Weights of a small GPT-style language model, trained from scratch on English Wikipedia: biases.
Each number is 500 + 40 x the weight over its row's rms, rounded and kept within 0 to 999. Layers, rows and columns count from 0. Numbers have three digits each. The size before them is the row's rms in percent of the matrix's.

# layer 11 MLP up, 1024x128, rms 0.0703, rows 461-515, columns 0-127
138:572487553419479470455492521484497522466458542522485516498514484560499468440502469473554518504544416443481522536446472528493452508431519574514441506543497500547530517446470615491515467524458448496551549525489470523550500424508472478484492499469482554465548461444469523550551560436457522478540510493489418448542511590588495519523498520495489526574524523487473497560486574466506444459473
008:434453510549474542525448428473465433503458496422501474467513531509502464418469457474466491457487440532475517483488502482487490491461480529414491470441473484489473462470493453448452526431468460408432531495501481456548481433497513482479481466457541446487438512500484463462487428474458456505507502414361503488490458462460434463447491522452538399477465464510451496489516463520503491494510
141:506580471568438459477497527602531491538471509482512530456520568482547455527529442495528433466486503487513427391499507504520512506502524567574486442494506447542501496485525518527472494511505433490501500495500477519495432541413514522464482500518457518496531488485449487592515444478450479505558498500546570509495513504470485553480520529482451528540554468583411480540504515454432445510388
143:627456481548506465529497506523513521505495452544473481478477494515584539563508485570522524431469487485445562509485419478504398490517538491485355511449469460526551535558501521453533475493500546498498462577485418530529456480492557521492495529491503486489494502540462539514535539455422457490539459487529512472575472487453472582402518495511501494533511482519498479473487541454523523519525
008:486464458456459476440461470479486491475435461501472474499439483461499482507471523477431456469494515427444465472436452462463447475472470460509444501472409475461482451481490492481442392482464472517488487468410491465409483507462466482488457486494494469486505427436454508481483446457452491494484440464469462488466423500447458493480464434500386532479452439502473476487480482431450467448472
004:540462454473543438454465530461498491517426458452486478465517471473484544569495565464465493473476527430471478471421534521459465454494467489528414447517512488526436553524506476488415469541487468495510510393490497447483464514461531421500447503480476476555510491425512536533505537448457488484439464479473458525433487523430443518537438457529466486489466447492461508528448547452448468407495
005:442542487553576479528512578530592508503570551497528525557600518519520519524488598521496516492547484486478506440416509507456475501498514536528466500541405496554500532505529511472541492529524539491495546501516498472513507453495527531470453540632506440567505511476486550487542540441491494515462499469491465510560457521464472492477546482559385539547527441535505489466547550447504510515515
149:500504456566435517450538481504554540528457486457376456501578487464519562428496474474531541481480545461506477439469420418449475556420535541498440489491480514567442523507435552500540492505496515513499461460477567474456498468513517527533494474499506556471619470517467501511522539450506525501524530565547506447559492516526566504476576498495438499462467530491498446520541493507525491526543
143:554562532451497515539501515503575503559552516450474495582479561508585513525513468476545487488478480510460488483514456585558523502479520486510544519508501439496525551493468458398488530485490490517450501554474467497492451482484609557489424411474499510535490467467549502505573463495452510521484567492528436458519400554516538484426500476495516529519481469530490486420478592478519505520438
119:476598526551539503484479535460500437468532504532527584548524537525519513496504532463429403517550537516525448540514540546436527549518456544517488518470500433517547424444499504447473492504500534476464478500463504477493404521449436489510501454489501486501589487447540496528511459473548556466549545484584485517479490463531471503504467480472434507500506445498447450442549547570539573512428
189:530483483481523528405549503526521531530505505445514540511559487498501574504549487502493466498515523530536570507515442556545535519474504511518476516548505492571514468472547526538496529496483515472514429496446472462483478473401587470461458508505506476518550447504465475438549496465393546439461518562517475422565546463512597506480472459482506652473513461473514468466527532464499490531472
192:484560482468478492465508534506497524464481539511528515520542472440529499524539430465458450447501547536509503453476519500557516463492514604573480457509534535509466528416573474458468483558493433473496516450482472494494438490481596551486430462518500453473468511529497520448532486539396582443545506540561469488480556475545512527470494457490472517567477403547526454466560432492472478509542
005:434458460531489556507477456494496440470461472493494529440485528484500496471451487459452489478514437431483528480415521493426489468399490539455473473528471459480507488532455437472448506472524478500454601495510475451463539461481561520433455458491523432488462414515489455481503480462463470492483481438435519524490422477467393434438499507450467497480438416492490515514548533476503533472532
007:549504539504523482522528511534500542556508528518527497521556517524516511525539513542581516522495523584538511593546510546571526515559534479549518533535594542513532527520535541549514569548538520528556498495547521556556520546501499498570527533505524558545471551524564530554532549551567553513530564581553544533501564550558539525550479553551546511516518577512490529539512499550544496525529
004:435491508525461467444422501461460533489522538454482485488550508479523441417437453514438502485513475486450477489549508406437465428496460468464478538451440486491411490448511487455494478508508498438467411489513468454507483493466473417433454486486511451541480475471482550471437504474477460485540508510456460491554454519499511437457472524476429482497451496500466484450460426446473408506434
006:530568525513568538504496553505587530514585516550510507526576484526534539510511582538460523514588500524525507473451499550432472568456509531548509532543467472492521548538535557478571472511474569549502507507462460506503478472450539572480489516580457562525530486495539540539539522521450483533527493509559443484538456566474551544477598475572480507581548465510505540468500524478501539490508
090:431516464563536501571477495574497469514505467507485438518545435478494449461494545576484483577487524485563497482501516454519463490446564554569476491490507515470491525481542600470445441509492518535543481468489474568528437430498451477435523480547490524539464504473467529429525544487536577602467478571471504385504475458427537471470515512504503502495537504523517495555479456468519507470476
142:469523413509516562524596463527544513501495566483461451507568522458463552515512507563439528490521515534457508444423510561566504532451472512467480560546502564479449571428579541523550459537528499501474491525486558502472514429504473495529404500515505555413566441451434519504496517473509537479458486488525513416454484529536526496487522488437502485501483410476524462512488484488509500461485
006:511578521521538512514513597470542535493507553533540518611498514482524570586478547527468526513505564454494526415558516503481531549578477549522521537521540490574552524467551541525579469458500520504532501541482564516512514505525474540528543549540581518505577553489464549467513531465466499547496482448576465482566467522536513531529571508526472537517521488555558503515500509492468549541448
005:429500507557570505542486588471543467430513552441469503566497528476470521525461549491512528485460483460478521396524493526487519504525496557499459460510469487532492523486485500472560468456490519490449472479489537496517492440479461530444486570565537460535484527482457485425530533466402489535447505367500408445556488455519451507480570477463447450540510441477496476450489507463515543503467
148:479538483489461470547447494508496510492464463536509464558492549479486541488504626551498448498543523414502530495546550509534451543530497542606455479478466446506579454486465520457533421558486472449484418545530518449482452528513504529543547550537456493492477518483531445514528430466431447457483490441465517474484502534510575527530496513514506555546451576485468449500490444497430494459528
005:544550486428498488494550529507547540510532489550506482550485446482495518554540552536481502537512520540564505500486454509498497559501507456572547538541570475509599522524510561491569459496471532599567506500454482579485482527488485489548545508524459581462553506490468513485516528541512546546487446526682499493491508561535522518536545499536485537529553510496524542486492514528489548502440
175:480472511487492415462471525526486554484564509480483427480499479505519513483570511495485481504508559494514436516525458554429462557546518473516409512505523443567497526519496489481509464497483458508547536587413480517493496424508538486495419430508472611506471425521423548523517515590548550434560527517486475460555438570499482491476477511481441487498516523594517508492531472483474532507507
007:487496489455510492466457485493501479449466451499434473484443466460476477506505471478443455484498488495464441483456458476486436517455496477534462434491410453421492480486477517469500435506476495545470445457395479505437442451440468541432466499503411520469482435464489467469500478489414492505447463443449435448481465470495510517489515417467445456483488456459477478457444487452485463398466
006:482453471428453438464473509460464519479486464503461452514458458447481447516479495486479440453465514459441459452495438477470437486522468466483494494477469475434440488429495510479477461490451436462489430438428477497481444461463426432467460498486475480479487504427477501422457492477462480505482454449435434449463450477475478483516463455528417490465492497466477454462429469442441448461434
004:513521518473469488528547449514455484616541480460481473465589489479533470521546486525558547533477451606529509570538484545558534510454540491443500467547567499483512530524523507496509573522505487518549504471518469546559494520479531474547503462475462547475462551547551476513542529548550532530527540533535533526448584497528474509523490583497591415490524560476444515525484518594539519491489
004:502557552487509506529532513559527464468535539489529472590485486543507522508506536503529528551532479581481497512545473619557462570535566534504442510521430492531536539458549529514550476492532501451479509482481549531527551478473461550462496533556516454504511529522527465526530451469499537540521559434510524425578505437470544556496562495507525406522534496566497463428484561515555516426524
178:522541469436506486461468542506512524403561514482566479479557485496505531539509475569510472493519451524437468455454508481478501526506492508442458473495487486462550542417545511512442469500526443600508525514510499567510488557477515480469474481473471539472550492419499510583568482539550507449499471458532495456487444477538545483529609482486486568570551461512451534437487453418487525426509
121:429488467448615491457480511467491433502499446535523433497557532455542529451452561508457474488516539532469529489531476542491562622447543525528513492497500504519571503478548465505578466508450587497492523510511510462447487410491455525504483452489478479493480447445575517601519449525513518449537527544542457496581538491520490480564489452447458506510501510493465494503527474556503489475543
056:446460538559560502540542509433560475456493542513536500530498561553514573496484548488502575499517515495584497382511502550527562522523481541470516466507504527512533536533472559460558514421456470469458442406554516477529427483489495548521518510503547529501474500495455515469526530444468464574458506431450477451504571502489475507443576502518509452550451537512449499450532539486479548529469
005:579497492458516435458456540441513506521455490465493415557592479479465549505515527491489476478479529510473499475444494474467454486518467478514483509491400493498451535441505510449504504491438446437537420432476460526458420473437464407539511521470456511536495491419487510476499500487464483441479459468490431455455465542472475535494499480532441460546544491484452505472471427457423453468433
005:508446471514488468489451449500468518524474468452492496456594515512475488433482475499442462464480489524500509549422516455462437447486468461501489517480506506444412509505481466436445534556489446498501494416522445480502462478468518352505427475483479467542433485443528530517447493491497472438485492546386486521457446550450468451492414506508474522481509476485473503514477469474481427493449
095:527539488433530520483421541559505552542488445504484495504463512443546527507575479498525521575501528462499424503441472508526464488463469432553491573526531503531517487461527500582437412505508464506569446528419493446446505501512521437526488512488418449489540530526492502486484465462521546465476466475506561628513529411508513538548483513539550490501595485486472507484466495543461488495479
004:514483458489457555496499492506497573485494416570458556521368461472489481547487496475382440493509558477522488496481454446503478506505467441548534474500594449409535450518466540496497431542489500592497511473467484497481527518533478499471494495495467536427560446493480523516480532534487515514470414536516481536435508500538529520562481433505479586446525520477561525540471497466485497503481
127:493504421478546480492533478497508519523512520454483521558451478472530553556538471497471462497496470550547487452456510528496442469531521438524500542505515481521456469413629516445596569540461547479503508523530482502497418516482592466455481485523422552483478557471566475502631501501499472489526521485486491476522481484492491510434431554476516540526472507539444488436510477442473543524450
123:489487517484522572480511511551461533465442440476508464477427587531537573535459557489520434479456497515520473405516507539502462505485554466511546465550496515525482503468538564451553490545477575514472521562497452454472430483451574453479450488534503499544486574491501466509608529506480465475526521525456517464580500541552535479429495523503483514486511533551417494405511526465480491518445
124:559519576501465471519447513521511586486493440472432496478544549492484504546515597487457442485503490479435382519480436469408489478473558544524496488507491437468431475543485487583554437502429560438514508570523537527511445482516546507516463544549497482448485513551494518507454497519467527481524617536482474486507539481525516520444519476455517433480523527534543524472503459509527477492508
009:464474555613578574541440528469553470535541541556524514550563581526556503485450558518469512468553537506520527422466506510450546509496492544471538491488466506526518489521507528443560506441484518509495514483515521483500466458528513583504504508556535524511492459505466521488580488508455473530513503414397447493514465487508458533401588522530514554574539471525484494513554509502520527544516
005:476444490471473502465441450483453455480464429494439461454474489471491464465541453474497490471471455522436451534457482425480448476475479496474481453472495488384424457503505483479450507496486478508448428450433452504494453468461440500497473498479445492505440476480530466499467497515438450479486514508407473475449470494508478489437471460508446436479441495404429497491443425454483442428519
106:535491521549475515488478485514485543511491514467517519537493634472526513400526584501498488402502455568436482465512470557518498518538579451449561520458498481467493511513456530515571495515459504494489448493534558479436487455445495577512504559456518538493423505527476475569480516522534440474564509486491520483527506487488501530430472511453421473578522451477456475492503529447525552511414
149:535486496475517559514476492555493541512507446467521520452534508485511450505486500479528410520488595499499469444571522415442497519518544514540528516559490470490514581471562561475460517468539557502487533502487510462478407493396534438495455481479503516471493511428441472489573379588526518512486468507510537494543458545558562489483487481489490498516544505533533409438550481515484491495462
005:507499499533549516532489556461528528498481482466500533544512510475488579552484561478417529459482534482511541417472513502467524524563439555486498487522599489517461519487496485446533470477443441459495503485492502483545460481487495449561486552512545487511557601463518543495462531437411462507409433448442435473476454513448447540546520479533502484500527453497546504555476503486398531516427
173:498512554472535454503566521500508522526478504485563490522478508483560556492503492473434434517502471487513452466549523502429493568483494517479513506526507502611580475451548455523540482536466424485566463503449487529528454490547502495425468441622471479473525460482496532489520421597482525480528443503481429492486498565503528495474508506502438465492552449585530498444587438508487482501523
004:504463481531524549510471476492466499544504429470440537388459530500520481503504484513493506516510481503502499524510451508549572464454468507464540460515558494438421530580455480457434463565498517528501493478482513505511507555499588544444468518469449527502484523522553503571533569519412550545439529476504450535449586504554438551486473542400534504450460473444479495544485481489519557449473
109:526499514555512516487414483462587521489441530534598516543507487445442509587472498490519491587522463527528438453433496487489510468512530497502497569508497377484470445529424548415494497498495519488490466553484464537469490512519467529482434526507439503479486489571504558474470520518515539450511508442560449409578482514466538493560500456506512525512468468545509553494457562499536527494534
146:496557493463551435436453555488526541485455534417443434560461430496476533539533541509474510449530434440530481527438474522529556502500483495535432505510472545473523500445514466515502468552505521610549502502489503503521467481472493503475468497496468505558551544517503561525477490406532524446437450503448498446474476456482544510524487569473541621538517484539442488469447514460454555508476
151:524547544501556390499462505501493507599472580468496535507461566462535512533533552548535478531497521481470475435509478508482497463505514520561496479493511477497478482483582536416488493545539480503496581490483438516550462436488507471473559475503446543390466489444521552550568535548450465419573505528435518431496505449506556472442550514458481509500475451516504468464495502490447482533504
004:553501527482522497514561518501511533530489469526465482502509490515549525574543529526495519546517537573498495571539476582582509531563515511531490458564590483493498604515527552514555535618505470494562472454527522529557486578486511445488480517481448551499543559525564507575524577516503537532480517516533489529496579510541532565579519538496536482528494520506493511499461565529465505426494
125:537496541514561580526508520563497579610445505444447483449484503447559510494520516400494491506500458432514452413469418456553491514502526547510532509468550531502537465491489515506496484521547474499504485505448425481485523500513502500569460515511447492500545526497472462502461441483504489386461468509480435606524510462480503480447579517442534480530559512499426549515510489500452514513512
190:572515435568534476413520488478505588482475492460437506551507462512505571559488512549517436501507532504468469425499452507527504500453535501495482542536478467481528462509487543487485476448539427596480600558516516569526473513454555479481487526504461545489538508552489493499585530486492523471525460469511494445451475558473593479525492478467498552552450485494463532475510536400440536449468
173:529482494493560483506506523417552546486464508528482474585472449490484469520548580520445441559499570364501514432424536497509500488551572528598470539493402459559510491523513536498489454531522559591509536467503454536466534472467472496472465498539430513498531552533515504479489462499450512483530543486472511524526496530528478586465531544459444455491532513520510496449497503515480473535459
006:513503482493523483511499519436509461518464463513495498589505510476486561511455523474473497494450526436489480401479498422555473463555457560474449449501467481503504521501475489459496465437484430405488458472475475473496439482507444471501531506522491457463519514470396490454528493462474445489450426387413388445445485448456440528479535482504436523512516481478483455494483519472445494529482
132:549446527441540510485531524526503509503534495554541432502509486528526493506486560422481478493475453465504482470528431551489465469513510553494484500561484490529510506483503538424582434513504556541549506504514482464539499514545515503513461540597560557508443461527432455538585500494441500470492565517469341493534496560500489555518428491440456476542479525501564524453504458506451447498487
133:536583474459476465482494501474510491448526447475459419500533567520468525496551513478520467443549496397438452439518453456528470501524538473566466432558454466564589549484451597476503481472493480547590517501480516505508478511458463536535534509501498500530492511487573527541463554507476544485524536444476559508538523535493495475477518518533475604556528486520547501479476471423473439548523
116:526418497426537576499469592493486450482488476522456541448520480566581541456555468533489501527476446468526501488482570575547491486534497575555517534492470496552520452499581490457541466484483511489514547452467543535510445473514498473524518495558500502446493502465483464485526466485517495426549437469490509462465434454505450562523539495512529486586560487467461425412581476532517477480500
# layer 11 MLP down (transposed), 1024x128, rms 0.0621, rows 461-514, columns 0-127
136:501503529537477421556500471540478491515520502555474449531447481502502501475497565504491545473553576510445499473596528413499521482560448489491530506453404482570452538548515472483446513475494475496464485521460496497541537517510463537470479534550469420490476449544515477469457559424515525487518497528455521483519555403455499538514509437579512501510520521451578538390484505563520477551457
004:520472411446445374500513560448505544502502485577434510484483453522515467496453468437578499499498544475525487543466473574486459561489530441543513549560482499481501531530478521448505473542461524511499526506509469514480501557515527488478500499477513518554545453506539513485506550486597597486519444568608489498484554558496494508569451464471475546471494494475524434483545457477518442462467
147:527498414496529485494542483439469466532512492489452509502525381508492509523479524455566515506521514456472503525570466449492510454548425502466501504549667512520474482553555474460560478459479527466444509498565594466468517500499511497537465502531460518497473471529506524475505515536520559518442478516529407555464504537454502501506485529584487483441581496418549499480464498529548518518497
146:418443546502470522450569558552462469434527523458489557437493476510492498468521461526559442505529535553522479449529490510528506420464477472481537554517482504502473527537520465498524560513526451481462435439466586518507519524526481471564486547469467512488484463571480526444569463436503533538525557448550510510500445455542498488541517500468530557429509566447472558526523434562485461580452
004:441500508465537460537466473508491492447492516448480462451584521442455503406579491437454507540480526472567554527479495541479492492532528487497437401483499518513509502446495518501513511428387440498503439451500454496498450483501455477474473507538499501483425494529481441530448527531505434531449510524528434489524514419475442505462502525444508396503563583470508499445502491501471518525447
003:514513502523526551517491455503498496479585517524529512546527510493552546488550484549509542512516452539529569554561519515536511530585562542549488586539526532512553532500541504519508489501472511532573506510486452545525542501500504530520538518560541515450455583555479480515571449544534501544545536579558518502548520523494531546480537545497540506462570602514590546551560468487572543564512
003:505495479432438469485464431487436466453511436465474407459440573464450456469417410493484525478481474484550504557500507548511528522492529464478458521497525553459506517482532500501478477505442487453514453465487391532465490464454532512503526472415475555472473509502456448569512429459480519451534470546580481470574564456466507542514437492491531491468470545449508512441501452513460501501468
150:545434530502416518588486532529578498475517554545504542493444562458488487496420522431489490481474520451468538499529517477512492452562481432515495522485443419416518496548482487513453530541452473471557485523512558513484543514509446534530587506526419519540584376550524469455489498444572508551505493468485484494515496475505445453530539510486484459517490501480476435533510504504509566531511
149:485516531472537443518508498520477457487428489487571497469448492480531522484481473575464535496449450482517506536516514521510541477515428531441539498473384500489560423536510481510475469524510526580505536530525482553432509489519433511469519521555442478531536455485530574478531500459543504527441494474533540551525554489479484439503454459513533459477618523479518540540456456479382570532440
111:502442473520490482501485478574504518519509460464492447512464475482505467513527469458517520487516484419562507406530481445569489413472540495488498459525539522499503506606476567582505518426494445518521569540523490491544574459481544533486510484438526487471482480528456495534453494447501534576536540463438552528461486551539580556445456500512555490492496510532509521572512463409489411482531
188:484481466465503488509566450503440476524503491504519421467438501509512548493503508473568460488485534485486435552543537556494535511547466536514538438452584465479536447516475462541586555540510517468442533464438554572492542502560451434508565506520486490442488427468525523522476428560505513502454481499502527485526494488458515444457531499476441478538510482613596515549500493517471557430467
173:555514494476452489452498563488502469490479544542549503460553470452518504537478499421486489489533514505460505468507477557433487512478485477506458520509739453485493522483481477475504531511459486522419470512547511407541492484521518461505448452556543575457496514529492530512495540533523532499525527445539496482493499561528497512484514420524509507492455539505569424491528523485521437523519
003:474497433450470427444513456501471494490541557531523485523546506498562518473452518514539522488491548459551529556500516572546510574525579463511488544473554504471485497521490562475508539531415504462525534493504473494545472525502469503499560561464500541558474610517484472491496515483554484584492470551624461515525586435432496533482526543514520534489511571519538447453529439474488512515441
004:517543527579553602530488538499558486538514463511534547494399517530467505518477474491484502523511436501458522467467532458484449524501388610479515519557464496528490537474489482498464477519557542533500489460487486531468575486515530491436511467555497460459549505501485561542520453536415494454502508496400546445496465555539575501519516438491491514476549514520553512543472545481490561545571
004:558497498460492489509486514476492424509428458480469463431390534487426441515376440439539476520467488493476464529492379500514509510473544512505504470508479525488536559478485490474474443440469486535523537462473466503475531427496515495521484399411489475462521493508508496511502496494467552445459491530405512467497537488512471509526462422428481479489538451491427459456447514485492464455487
003:476499521493496473515538502492434480510440522551533452550511576490507456489467470512482511512433522474531532536494499537496527495555596518484448590508581533512542554484495481490456540487514497510510447560572568533494502494532518476465591516525448561518473491550443488493474504485575618530557450496421556508570519426456509572508424499478524499505439536518540478496541454454453481505482
074:548483556470485592491576548432463485501440490488500492453463586480454562499538474484520511455502439481502524523527489509489519411517462494481492548525398531456487471433484471529570467552475491432481448509543520511500524569511556522536475537465528503474517450487502515495485418522512402417550566490406535529522460557550500549517453505551514525529458489503451521501534487553529471464483
136:495535568460505469536513458433477465492485512599528534482443476503575508452533476519511466429452510467491478530523491502462481450502481476536585557483671502488505500542481436511485572470529491483467476478563532524513529541465460519451510447464519486485513435544448466461458490555499458559484534522441512482457517495451574484444493515489475573510498530512414478473553514556532505496447
004:543432495390433508524487462579431510489470473449453433394551487506477466483568519473503460483475511502454440530479495493460505409492552421480490436475492535470482459494539494535527447453490428513491467457516480473522488512435479519527443474491472519516489440515548440507468510508531457467483516482473509593494476516491496410458443483523491461514549523493421485455484464509526430438450
005:515451438433384516463468446513443505474498416533481438417493477462489472472457440494449449451474470465448445553470492473445489471447479418485469511474493492460482471450502468539493442496471430459491448462470429493484518505468500482491481456465427505471512473467481483528465483447501491412521439492493531564491513520465504425462411451534468530454451516469445466487492440497473486453471
142:500538429511499453513541449549549482508503566579518521493497432497471517434435464512449473453496551476470430533514496522497508468535538487517482538520417470435496455467543512526519559478543524470545444448511526558414455539525491546550530515450517487529580431522480482504555562457467542494499495529538536564579532424470484524474466476497506519375510485462535546528454555498480485517466
003:467458562490522502544470495552462493490442536479561529542504548519477492496544554491453464501463495468464510424494548482487486418528469508449501473476484510512412461486491472502469502460553473508491429512546572451488477501488483519489526549584472471536488441500513487519488483496492438538476509420315486492519370439439529458450456505513507467520466560539509502507490470494448513502510
186:456521545501493544476531513498509464450431472477523527513515427489497428526488488576447485522542460552449488487602497525447556440509524528484514486559393497406539435544465524437491501475552476559485511552497548543488476414500487529500543517428474497535504540473602454427476520504492419474523512478526528537498473459455507488491488480505558532482575570513537551487489546535474511479479
003:433503510583536589525533501509526525508458564545554512542600518445479539470551509491459474499507476479502537466481494492423529478483473491478477541491587501524518525464500529553516518496447465495501427534570520498494523499548470422520543530567477525512491513469454482512447510500545490402570448473520529540499507471506466517467436437545484537594404541550487549550484533490437549551517
003:541510567498555611584488451543489500482458518423507480456495542519435539484525460436469538497500445527514523489492527486469522400508448521449457428535458533538516528471536478536520484483544516539519439485491494499465537483431524537551523465552534491474521374471449496582472514505472511449470525527462547560517497547557486471502503416517502430538548507510472584492502521551504533523507
003:504517507584539513451502485481496498501466532509527551591371491529495557525466493496507461476539457449445483451478549464466449500508410515512539620517472471508429516513441517431476490552555557496476539521538532507504566501501529492477549513513551452533547483484506540501529504479465465469505479475390517434448433524457544501456444436485481534497474511503534490524503449475488540570546
003:514497467550511501536468502539499576554487467488425460445575542442495494466527465501484467401538532450516518475512567474451495523503448492546495507498520540532490523530467472573491513516506443503463445528503524461485460499537524566484515527536522520530489451487467508487470544516498471364615410507524492517471546562505542477487421447528510548558513574480484546509545525490479542537591
185:425489533496525532479518515514457461496553484544516525545486446565518458492486520540434510531449490517458540458505495446505504470554482491462479487463441507398424420484558473535534477482425451576454525561483535485458430527540526464521467509455557537456486577474484424512470532508544428534454489514552498488525537526444581515549556533478509454507498513523591490549538486506563476548473
123:495514511554491540496527491599506556466519452487541503431422510485530506521531483487552482486528490433564522510466464423494460454495519514508516477471573499558381495481476503483486493460483399464513534519478543500490484515469552531513508558490500499519461488535491506434506489449512541507502533472428557553469451553526421611448422582560497487539489434519452504484456498489441540538517
048:555502460456447517481478455550455537525491475472505502457523451452482453529534467510510455504473534512435513596458503477480453472504572474508485543530409481491496453484526450556473455581542544516549548597505485497486541530473541463433459477522462514485556431482516510549476468513557545468571456534534558562496439450510538519530375552516530526442537496504518476514495468478481447461536
004:547470514492489514513458499543496464498495494507520469443380466512473446510512468472434502473464408502449493487470482484441452456542456550460475488533486475504476502460546420494435433450563488536489403460467451505524561445446511523434470442512505485437483452523480489505488469501482521463517512490373545489525412551496575474504437438478494434414487476521489494504501481494483465484485
003:502504525496575527519496531458548395477499514484528500541377495523486490529397437471550583538494434518496511530525438515528516550503507588481490510554471482504540555492531512440437459484512554532548510433480454531482527442478523558490583467506526526439483553532478493529557437508455517537497536562561521462568495504516525544560529489434491462450518478523549547510497515482501529537515
074:512495492599517493536502516511439490505476504490465525532484464535441502468433533486527585507505549531520540447545572473499500489546488573464496417528403566497532485515461490434553533470492513471401438502539551532550521492429509510435500528547522494511481492451450506526505552485514501575489517496428501487490420549488479491496593532550498464468408492482498452459523545531549471499429
004:446540566499594533522542496542493481480487580453559529516669508507488570527570581502528523567483527497503508480546532503496533488493521506498510463504547532520526555484496552541526549497522501494551484518542576464472492501502482476569527508549519532561496565498512474515502514533517454598476568483560537574523442430503454493478534567540498472563516502541519548504476528510511522500467
135:548506519451524514625473485487475458469489439518491470502485483547488456458405518513491531458514524509484550539520520509464484549560478555491533510475441510468483494560430493530461402506533486454537490482397520563447606489506425526488473461526558516521505441465462529529432531501547486505428479562556495489501499487489529434549511414522508515478548502510481540478509568526540562542492
126:508478507462541511527520493425545506551471480492551480499567490445509442525481493557472498569493509540512503578477545489515498541503538518462466547470411534508543425502459438486486466523507482530506432472469550556434533542523465541447456537531486442506491577562509528494443500511528527584421497512592515426468495448463489461543386450519452523489523515523509550494428510511499543494561
110:492461476539457529500569487475522443514482497500519541479480526501501422533458442571514480501454442443561459476523522535514501434568512466449520493491494462517452559506499410539563594463468520485501501513469514603502554575541506520460515448534480510561485459460420542470538491483479527545446561462439492523509464490500516458465517586437512473525581557499474540543467495485577507519464
006:527526467429449461529531500470463516474498489497472465453529505499455502486503473473492495497484565519516492580481509556481445492499567457487442506508538486467552576465518520493514493510496535500496480493512446519520552508474517438426477412436467536520542489480532521547460504480581598520528479539599572540520515514452516503589378467493495455465446495485548443457478425493500427442439
003:507553480621607576502549504484554520527477545539548500495501476476514543478505478505444524594468469513524545516469453536456489515482457539473488531523535480535535566438472512488467563542469492485502490534547506546451587516515523441469564493494527498464517496511432551501488538474516566386515437509471506463530537517543492551545461436514470477490435481567539544520491540502434514557486
083:448461518464503462486493537473474481525514430518551537482491379526508431535474418468544491599538548482511525481485530427542448476472525462490461474552625534495470441499544458497443538534537503468497502551502475541458501527480538459515428483434480497517512525561548491486541505457505490569434464542500485553469433485469473454561565463495513495480497540508503499565518478546509522447573
151:552482445438459523469505551491505482492477541527474506490491505507488462493601480529433539445576505515528440576437478527496533498486447557507463516543541481507551429568510585497518452544488482547551530483531441496527476396517474558494556592531507480484468571526458530426457582514506448462518584462499472493490521430478492518480470455541530486493459484428449516540489467482478502505514
004:499435470404494525487526437563460488450543502502485448469568445513529496531544492499524509519467457528455475540534509516468524438478555444517510507525449522478532509512539498547481475492529462526516501438538483536493533543438467551522533476520500555479488426526535451514527471502582476519515571524570525596556441529524510433475439555557470445437512548508517575510530453473605446473464
188:478434529540537513472487464571484456477512549522439528482544439490458455544449466527561533453500519604444470432524498474568498532533462548527516542437399512442488532526473482514480502526552464565497550495525520463476484535490474537546542572429569478507469393590527442455523544446487508492442471504466484510480496477560492495508547497463533450485493507431534495494484529535456512542501
003:419498457494512528413518448407450485414473472530540528574503484439485536536416500460468435482458480471433532479494463457468489515431467438527509596493511426515525501450435540472481523491423496501508536454531460441493530498514423436546544480495460448476510539489478557464500485475477444516475464503476498491462475430439485471455470461538436526482490502547517471514514473448520519489436
115:406484468476428484514501500488414449477556480495482531482435568522551459460525441475517441455524482425539560586549519577474526423522545514513550488450482536481491474469540475520495564463506484486535586458528544468538513531516581538481518482453473513506490489533463558490549459482496514486543504461477575518422475496566472511457474600459505532445512568479479480533483493499538469531500
155:475502484478487508527505522559506456481565472542502528482505574504441452514530461469519514504519539576492458499576547471482527536483536473471492537533328492588472506526529556412473511418540535468468520558491437464466547505498480475505496469529555481465456552473510475517421546522433463511549473520532481515505450515517526537536457450509511401474529483480450488484568513566502525519534
158:469512441452474502457532547481450423555548483500553538469500468511480527409517452489535572417487562436510450544473511466540495442512483498521533533454641521507499550537502516585518511500460527484550470499508463542442534529462461495581470543492571463519481437503473453532477519536484530540501542485470478521557456437546542454520486554510471479453474497444542522517531499532490445505433
003:540551537581588615490521499551533509524547549480542525542559502459521591565526524479520485442524502506500543467513557475488520486499463521546521581502557515546529544490507516541513491533558530559534544507514514526497562494537503522535564512571539486510500511478509536509542495525514476465555527522494549483500476537502543501467494452583555548534554555556532556558524502521571537612547
111:482474492498481424479433547463458465434546566484537517592473444521457509493501495566491540438500587507547513503539560485432459498564431451518456519545477520518517541524518478516480502420435468505514498490514488500549506514486510548461531463557504552475507481483544450557491586522490471559489519434518469442506465533537532536579515427539499457460405488494520464501458539528580468456489
197:549525509457540455525485554488477501466518488502502427458494500475491501526481504504479478542584456538495480471508478505447511508489473430480479454526336450449493523482490514539497501489501524571508505524527481484548529532508536479526543503479542501491492619471520510456451451513539497523479460513591519465503503420525373486514548464563609521515452515520505442466524431454515534550541
168:490521491525461478454509508555485459547543490480510521521552527529499478515521491510532548473552430592574554560616449562537440549480463474438497483489475577476553484475508459493501562450492451458500507533469513454501437521553478467466515512455548525443496426440514513559497508472497496511467478538554461485489432452546528458545515427488502609550449480495493479536476544469465565482457
005:598506504516500556530511458583495555465546570426504450425508460517469535534625553547508500462558507518470484541502565490451525435465490485554515533505474552505509481470530469507535502510554490510532463497477484522512549504416502517469466477473547518493500429483561481505506494513524473467551506535627586517520420524463518493461463576529540433481510474499488560503510481515560469486517
105:529462511522510565486457469488526537499516504418518514493532467536517463420480494494557536505458541475434477553462482523436553542556493481563492573425443522551456527534449525522480544433520484477453469539531483554517548545401431590524465488477500553503472440484404504513529468520539522540440497456430462505547511517467482473481486533496482525501537519459531487523506539505551559414567
118:521429511466533540506507467467536454493463519532489438472591531549490478457520475506532496503534502503468489474601527478458515519502530506461410524521371430509569433546464533459519531488498560544532454497491503508519511541487474488498484563544499503530435468553528551546527514456452508477449433449494503533483536452461462546490495510499576594425484407496535461485545491545515561515492